Each number is 128 + 24 x the weight over its row's rms, rounded and kept within 0 to 255. Layers, rows and columns count from 0. Numbers have three digits each. The size before them is the row's rms in percent of the matrix's.

# down: layer 3 MLP down (transposed), 3072x512, rms 0.137, rows 2569-2599, columns 128-191
# gate: layer 3 MLP gate, 3072x512, rms 0.14, rows 2570-2600, columns 128-191
# up: layer 3 MLP up, 3072x512, rms 0.141, rows 2570-2600, columns 128-191
down2569 097:106137094087113111137103169138120103135106091162078124109137163182157149108152119160118131087134110126070146122111104105109140117185117122122130122127108125111131115139101143147111128142095123
gate2570 104:155134128079079142156116155105142126141098114091139140135133111152127086122119181082144101122109103123086105129130150134111125101110138137163152125165159151148086109109135110178122144100115152
up2570 106:149114155120135091155113066120151113128188093145145145121098143135089127090124126131115101117135161129149131111135161102141147135087095122101112118153109094149087145106093127133069169103133082
down2570 099:128112135151062145151139176154154124148080091143120132119170074095145114140144105170172140126110114140120100128134090124095151140175150124138155140160173129141157131116139120127140123124117133
gate2571 090:107109110130126098097158077120155130110111102143163157127171147123109136094125144099127116158165102092147141100140132195109136119124142102121079126160115096137101045116124112136102127115105149
up2571 084:095108160133132178115148121124116120120127143149140119113129123137182120105151110172119167101166153138146115117107156074147097147077145134147138092145144096131118171101100154114135144139099114
down2571 096:149129073164141106075136086163149126096125151113174146132168085095116141134167107129141112100116143139060141121137128158073169124133153123109101093131099101095171161122136138082142111109133145
gate2572 100:132164151147126135136171140124100195147117114091144121146109116120195153138093152166166141083102114122135123141114120142152142113082116135138113113140123130120129163110140101133105155172121124
up2572 101:145138148172118147085137120127100148133141149122074134105137146106166105103098128118146157129135131108128106138111136090094098132118118142088139139104113139136116106165143132150125125102118127
down2572 096:066130109093147085094133132078130128121105091155118125138109153135168132164186146110168116161104091177114136130101155164120138106129096103150126098125149113151163082123133154164150122122136083
gate2573 098:112124165100090130104135154151120158132132159143131130138137116133145123088130119127172127161143149119095084100087133117128172095115113107087161142132134090160156077142136154128121154140124143
up2573 100:176152110149139132141148123118116129110103093121173127109110128134125125108116086151094158160100123107133149123122157132134110139122118148113144127137151163124108127151127146105100148104128099
down2573 101:098144148122132108115120106169096118148170144169127127159136079137119088082093135127107132153141134127099137177071178130150100113133145099122132104139143108168150128136158124142151117135124111
gate2574 095:102181137144143156113133100155147099148134172108090174106114125146140110103142155128121103155128113144126152085111105110167153151166151128131101151095160128135138134123096120066104125108099124
up2574 094:100137122108155114120119096146107101119093125126150120154173134111123143111119140183169055111122124126139119109135136159141113136121099119117152158139115158118133127127171118117120078104127110
down2574 101:125134183136114136112150127145097125103148128101191126144139093153099100151131161109164107131151154126172118158186124127112139148139121119114117082152163124121091162109097117125129103077121112
gate2575 099:162130135124117167077125124120121118165126129121161111071118157061167126159153159107088136083130133101097122128150148122164138114112113092104114078144161114103102144152130092122117167137156134
up2575 101:162124166090123095109096115111109141100065125142144126098160114111141112107103076124097123153154130145143116124083151133140147087138125079146124131100131126103110185129140105132177143128160119
down2575 101:059092147165116151156104118131137119068154138120102086186115147103132095154141134137094125102160155153154129154106122120094099110138106111142099128131110164125081144096171135123088141148132139
gate2576 100:145142127144136135107137101114111130133140107127101139112124107137107134142090094119124143095145104151115144160137145144157129088091114121185125093129108128090131155143097139111139126157148159
up2576 096:131122098122095164119134119111138110126113079099120129126151123130126166112130114113134128159121104107136160130121088128122116163200122132096141159113091086117123140122081138134178107107164130
down2576 099:092137115113133142106151114137136124120189146099124123119156146144145124175134126149112116137145116146149106122184144153143116078165143180132116145134129129121142095157117142108104145180147142
gate2577 100:104118113154146144092128155135086153131128120137125134086146125115131157117140107150106132140101160140138069110124105088178141097148134141087094131111115108103121101118135123119083140107130123
up2577 105:133142110163113149159123127137049090143095134124133154145142120103120139145130185143154130131128132137121154126062138129099117140116123128137091149172107163150109134139128166102148148171180128
down2577 101:101123134084120078096144151145158159118163088123145128126118131156124106085157058126126113152110136147121117109191130128146119148122115161160132146107124115133172160139135097120092096125100110
gate2578 095:125120138108130122127119099118095134137128161130105101087102109112086086100116090132163103131135140127120132135157187138104194111122082123149154121113142121091096137112168093141106113155116103
up2578 104:145160090109150149184137163140111059139077149115118141141164130089101139112111121100104112137103145158118114095123139082143121111092167129121129135175139162158175099126176140114152098104087112
down2578 100:145166104104117077130105071116145143116175120134130156089168161088120116105128108166099114145147132092114126105092060102129107151173122115166116088107129133146130116169131172107150108123161144
gate2579 095:113132139107148137116130118144076111124099136122154133113117127128137153109163135120143091146148136094099130109083168146145166104149114136137063131084132118112128143109107146125102142146153108
up2579 100:121128161133101095151210097174123095160157122149137106147118121118129147137129112126149132113116139128161128097106140120130121176088119163116162106149152149146133152102106081119084110151140132
down2579 095:153120110113157086110110120136153170096110141125121156133143146172124102132093144140103098145122104160152130155135128145104112100128132158119132097107123121099149090154108119144128179124162120
gate2580 097:201136123132149119146126159079162151152129118098123119134145176118153144104147150128162115139105141082118118154120123125121126121104097141129091147130107145127159098116125142168163150115139121
up2580 089:115146162109114096123128112116145084107113116110118170173088138081120143130084120156127106131132124113187122147114116120157102124090092130131142133167136143111168128150115094077124125146126132
down2580 106:118118148115138181122147120101146102119168135083161131124147136147166103118109129162115125111152100126060138109115127144142139141166137120137151145166137118143137096108095133157145150132149150
gate2581 097:147159102155156137133120128132116072180130159093150131054131108099141171157137165162167102130132151093151129126135113165171084138121133107167107111134157157129102180136133130106112161108124148
up2581 095:137102157124123116153122152172111096107105156084116137101115117105114140125122179164149094120164116133135174157116106162123147094131094134154106169190109111100126093122113112130158136134153119
down2581 097:090083142163146151082143083139140140133117116171135125165103134134170118107134109126136156147124138146112104128076174101135132164104123134146131126146143102134121093135142152138144112083109123
gate2582 111:115111120103137151157107120147127078133128100075089086120116113129139124108098128135130131124124167089140168137087137104146107124143131113107140144118118159138180154146143134143127116133130138
up2582 108:104124115155103126065101120125136128138152144085146143121142156148133098112094091112123121129132084127115162146106119143135098145138133144086147121113184114136109138147135084126157187137141130
down2582 107:158124133156156146146125144136113137165122081119116132121159151148122155170120079138103128109097149113178152135143121067116121073078116150142087111176136184089130079094102101142135126150169102
gate2583 100:144132137124102122116117201081152147150119134136157125101095095120161089128120131096161170088113127141135098138062155093120132137170119113109117099117093126144124111112086115150119134100153128
up2583 104:117121114171131106136117098096150147140146138120090109114100084118170120099140106090097134139128119148147136158080155139142134087150114147118106120108145182165126163111125113159159125131113082
down2583 100:108121134067131158135153094133128111116129121110145111150126129153160157131119140140181153098125124138075133109130134078121110117133120104089143140141135081122148074110158146149079122116133125
gate2584 119:131164128115112106149149144071081102156138117126117114065166106132137160109118122113120116178142184143115080121124113165130126134083144080140112135136076123090130105145109136119125140115153200
up2584 118:103101119093124172129136132097126132123171172130140140081168108148194151107120156118125130122124143127135116088117086119121094122101092160122125110128095100089130150151125089114088090170122136
down2584 104:145179106116144156131151155145142124154070121125137119131118103148122135130133095140117151176128146138116125099152105186132109133092114100143129140140088142111123116155131083124165107145084173
gate2585 099:110168081140130123147148131124119139123106109138150107145133104082176111114117129146131131152157103127138102087138135107132112114127157098142155185114133123145150128088089103130116114111117142
up2585 099:122126144141143163119181170151137115124077130153112129143163132122177148133133174107098123178098142106115155104128091130148111119113116121105145122136120107132136134122162125105143133109105129
down2585 097:148142084122125130194133085138114129118173143110155109141124179117151119114129136161111109089121138103159121199094139110110143108131140159126091139108100130150182145136149155149094103161114145
gate2586 100:153141185100140101149152096099134127106138152121135137173078112130148152145112095099122132140094137120089089125153119107098116117183148067134136151142100125077109116120086116128177129118105126
up2586 094:132146098142082128084118141147086146118141156119105108096148114176142101157150159141138121113109092122111130120133137141085130152116077140100131113153133108122125120136111090103176134103125131
down2586 102:153140163105099148124126134164110140165167149155080151144159119124103125155110150147109101136215134095077175114148106090109151129148096135170118113112144166108104134126116116103111173122135150
gate2587 099:114108177141132088133114101106156125132097131113157120106144123119126127134114145156114139122157089156111155147123114129107142151171118150166161135153128123118148174154131093093111130188149078
up2587 102:162122110171139142171158179146073139108204156104124110165177129149137109114131129100130143136105148100150109112156168066079156182139134114128112132149092132118121098138145122111127134124075096
down2587 101:149199194101144118153169070092185104130128126148128143116129167163122163154122138121106112167154135186115141140113107088191115100102128146121123130133133181101113149132118105093135113163130128
gate2588 104:141153144127139109163128158119106154145157149119153117143100111103105095146124151144161128165108143091138111136114136106120151094143146146143134133156138114166112102136139137103107141099103136
up2588 104:128105119063127126108115112099157138151176116126119111106119124115132157140146107089145126123163093153132096136096149130138141177104116149148139132073126131137174122135127111144142113177175101
down2588 108:099161141150153092130148108134144136146161136108144113181164086081093094095108170135096150120140094136155116108129140072109110144161101137077166117130111128155110129118154143094085144115145119
gate2589 088:107138129111114154136102117086162122137139105091137114080090140130102108126142121157153152164110089141135141156122138081164120135117189098106084146195120151091142148117105142086086115126150082
up2589 087:120137153112125133146117109130171118097126105107084091142131149109110104100109132142166118176135129126150147145133132099147155124115165103111107188220144111107120114144103142098083142175132119
down2589 093:107120134152144119099149122161106113119117135143115126104128079096129119148127163110142103113090144149094151108108137128119136187146080149174160144103122120142099136131161116163131151135131123
gate2590 095:107125144161140095126146134080120148157157110136121090106170145105148100116174132132147098071095133121111121108105092121130136151107100099163127128103130199140124082108140125145114113147139132
up2590 097:146092118154104162078137140137127146099117054111185125137146131123137136174125150142153142143115135085099140100113091112111175123104129135108135181117138136110138129097085133107107121127150099
down2590 099:117117154174139142136149094125128133161132124159086137117127125175126127119136153132131141132123125156134147178122149122135118140139099080147090134165113111140155134137176159163111145125115088
gate2591 104:104102096148143101120084157162149099094123135135148122152116131111108129084148160201140123081104146096119108125147117123159123134149154133156126088173103112129119135110116086085117137119149143
up2591 103:116162137114121142117117115099100151128145112138153156138082165169169139139118164123151098130150146107146126142147142151152120154136072104126118135116114151120145094165179150095107144133170093
down2591 100:137124070112111106113144116109191136106086170123093146130130114136120124139185176146139143159140139153143125160119163093118131097131115159154152163141149147139124154146116095103146148138115134
gate2592 108:181155120142099113141115091091105144137162131130153154149165124098150094167118133136143136114135111140128192070118120170137152120117152153126144142151099127109123139150091112113121115132144103
up2592 106:104127113152173147118110131150122145116129141129108133137128169118121168091139143140134099159097178114132081144166105123134102127111147117154119100137106140154162125091163136170149180133122152
down2592 104:136152132144140168132119176118110095108067107107159126081109128147131131109146090110125137157114121134118135152115143105135116141144111134086101129144124132117133104107111112116156133159111163
gate2593 096:164106130136123094123130130106158120141129144122114127098108125133126134117129107182122140124111144114130154143096124141091145127168104093141098141130109147167091171145119130098110132123111127
up2593 097:099135104120185110094132123113126136112138122119111101137135107117118104096086188182115125124165138092103155144128118160166109156080137115185086137120159130132114131137116097100095109149164123
down2593 098:157140137098098117120110121116140129105120158144188105132185181127127131146122126177129150145087135141102137165189151149154130099161150146133086185115122121114106125117147161071143145136137120
gate2594 097:094119066112133136165177166135125137170145137127137093147121143160183117121140113144135110130118124070130116116060154139116130114103162102107134101158143089108095078108099123133104150131115150
up2594 101:085139159139140107116136112120132107107127079118121136136072135158119103139107143111156127098082118125135150163151154119137129109104134148087106120109149136109149134096089098108139118132129135
down2594 101:099095089143127118155135122128125138142128109108141110158136079167164128129136113123163174141138146133110118140135117132128148158105155117127110144119133132085163066114144126173121131084124146
gate2595 105:146139112116078125131104139164121140139075150120105142134134146126132101131087097138118131135130133143118118128165099092123176133130081135129120159162116170110133140122078139143141166130142128
up2595 103:131113154150120093093135120126168146170104091145161103121148148142100099070154133145087148161126131106116108104083129113099120140102099111098158091131112118118107087149145128117115091131126142
down2595 105:110107118134153153116085067133099086125084130114132117142113170175137153135151148107116112111110118129108154122171090103123135129110151133150137136139113142103105139132157111179116138140114126
gate2596 100:138128082116129130152108094154116132100129140109089127143100103141115143146113172145118079093156097103133140136154126141103117104143102117148104104114176107153129134121096124133132107126085099
up2596 096:150102143092113103110138095137120141132127135107086139149125086113147115104144126127142142148119133153133175146142087161142138082155123095105079148100172146123132099094137137114139151143117116
down2596 097:083139091123132123098139123103155082088123117127150089090136171154104096138105132103092133167117142098179144171128165104149116119118127168119133126094114143123175113116140152122139099111136143
gate2597 101:101091156099132172096139115145110109154106107140140102133104127091096117138141110135147122110095079124107106148146135133115164103174148115155147121158146117147135155099127110140136157118117133
up2597 101:143126116118159101150136125126189191149102156141120117101145146131116130131148094087160061152177126134125150138126140152121143128139159159135144161115084104116155150130136116117129088106113123
down2597 106:114102128095135154133132109143104117117158155153137110149116137134143131121099112142129165143098133130157164170085077093129148132141130121112136143153135137175155132142111155127122133152115134
gate2598 095:082104147133092146146146158118126169133132122123113123138109120132175138133157138154104143095126124104178152150131140134106115136123107138112114174127126121135133105141153162120123112132124113
up2598 094:136118118071182094105107097176131139149090115144130163107106152118137174159130124131102159131137140132124139127148128129157116134094149126141159107141120110145099165127147103098140150167111091
down2598 096:133149133082127135145112122123090117164124142075155041187147133144148142108161121155138133100124109165127113156148104105143149125101106116101149160144112157150139131157135112140122135112151149
gate2599 104:095146134121128115103107192176131181081110132139130099171124127134118147144163068157156126103092149135116151134151142107141173122138122154154084168145186158099129111120121125095147154162114135
up2599 100:105127103096131104143141127152130120123113126134137151139139106157121099138133129099166163117135086168078171113094111144116102163106144123182145105148150160136117143142135151140107109097120100
down2599 098:132126135120133134163093151121141132178170140131098104163108121091106117124159147105129139132168087112160135115158130095155149109137102140129126160100103091158141124122092087116145106104104138
gate2600 117:133101099148138116129136121148106159133156135142118133114151135124168163177116139153079174102131116146141130128166159096105142105143152114117080133137111119133107117138098121154140124165117095
up2600 111:132110154108142108099114149138121142103128136120148089131152147169093120126134112112156096133152151119183133158096123166132137135112121179104118112117124102116124144106139114152085102130120144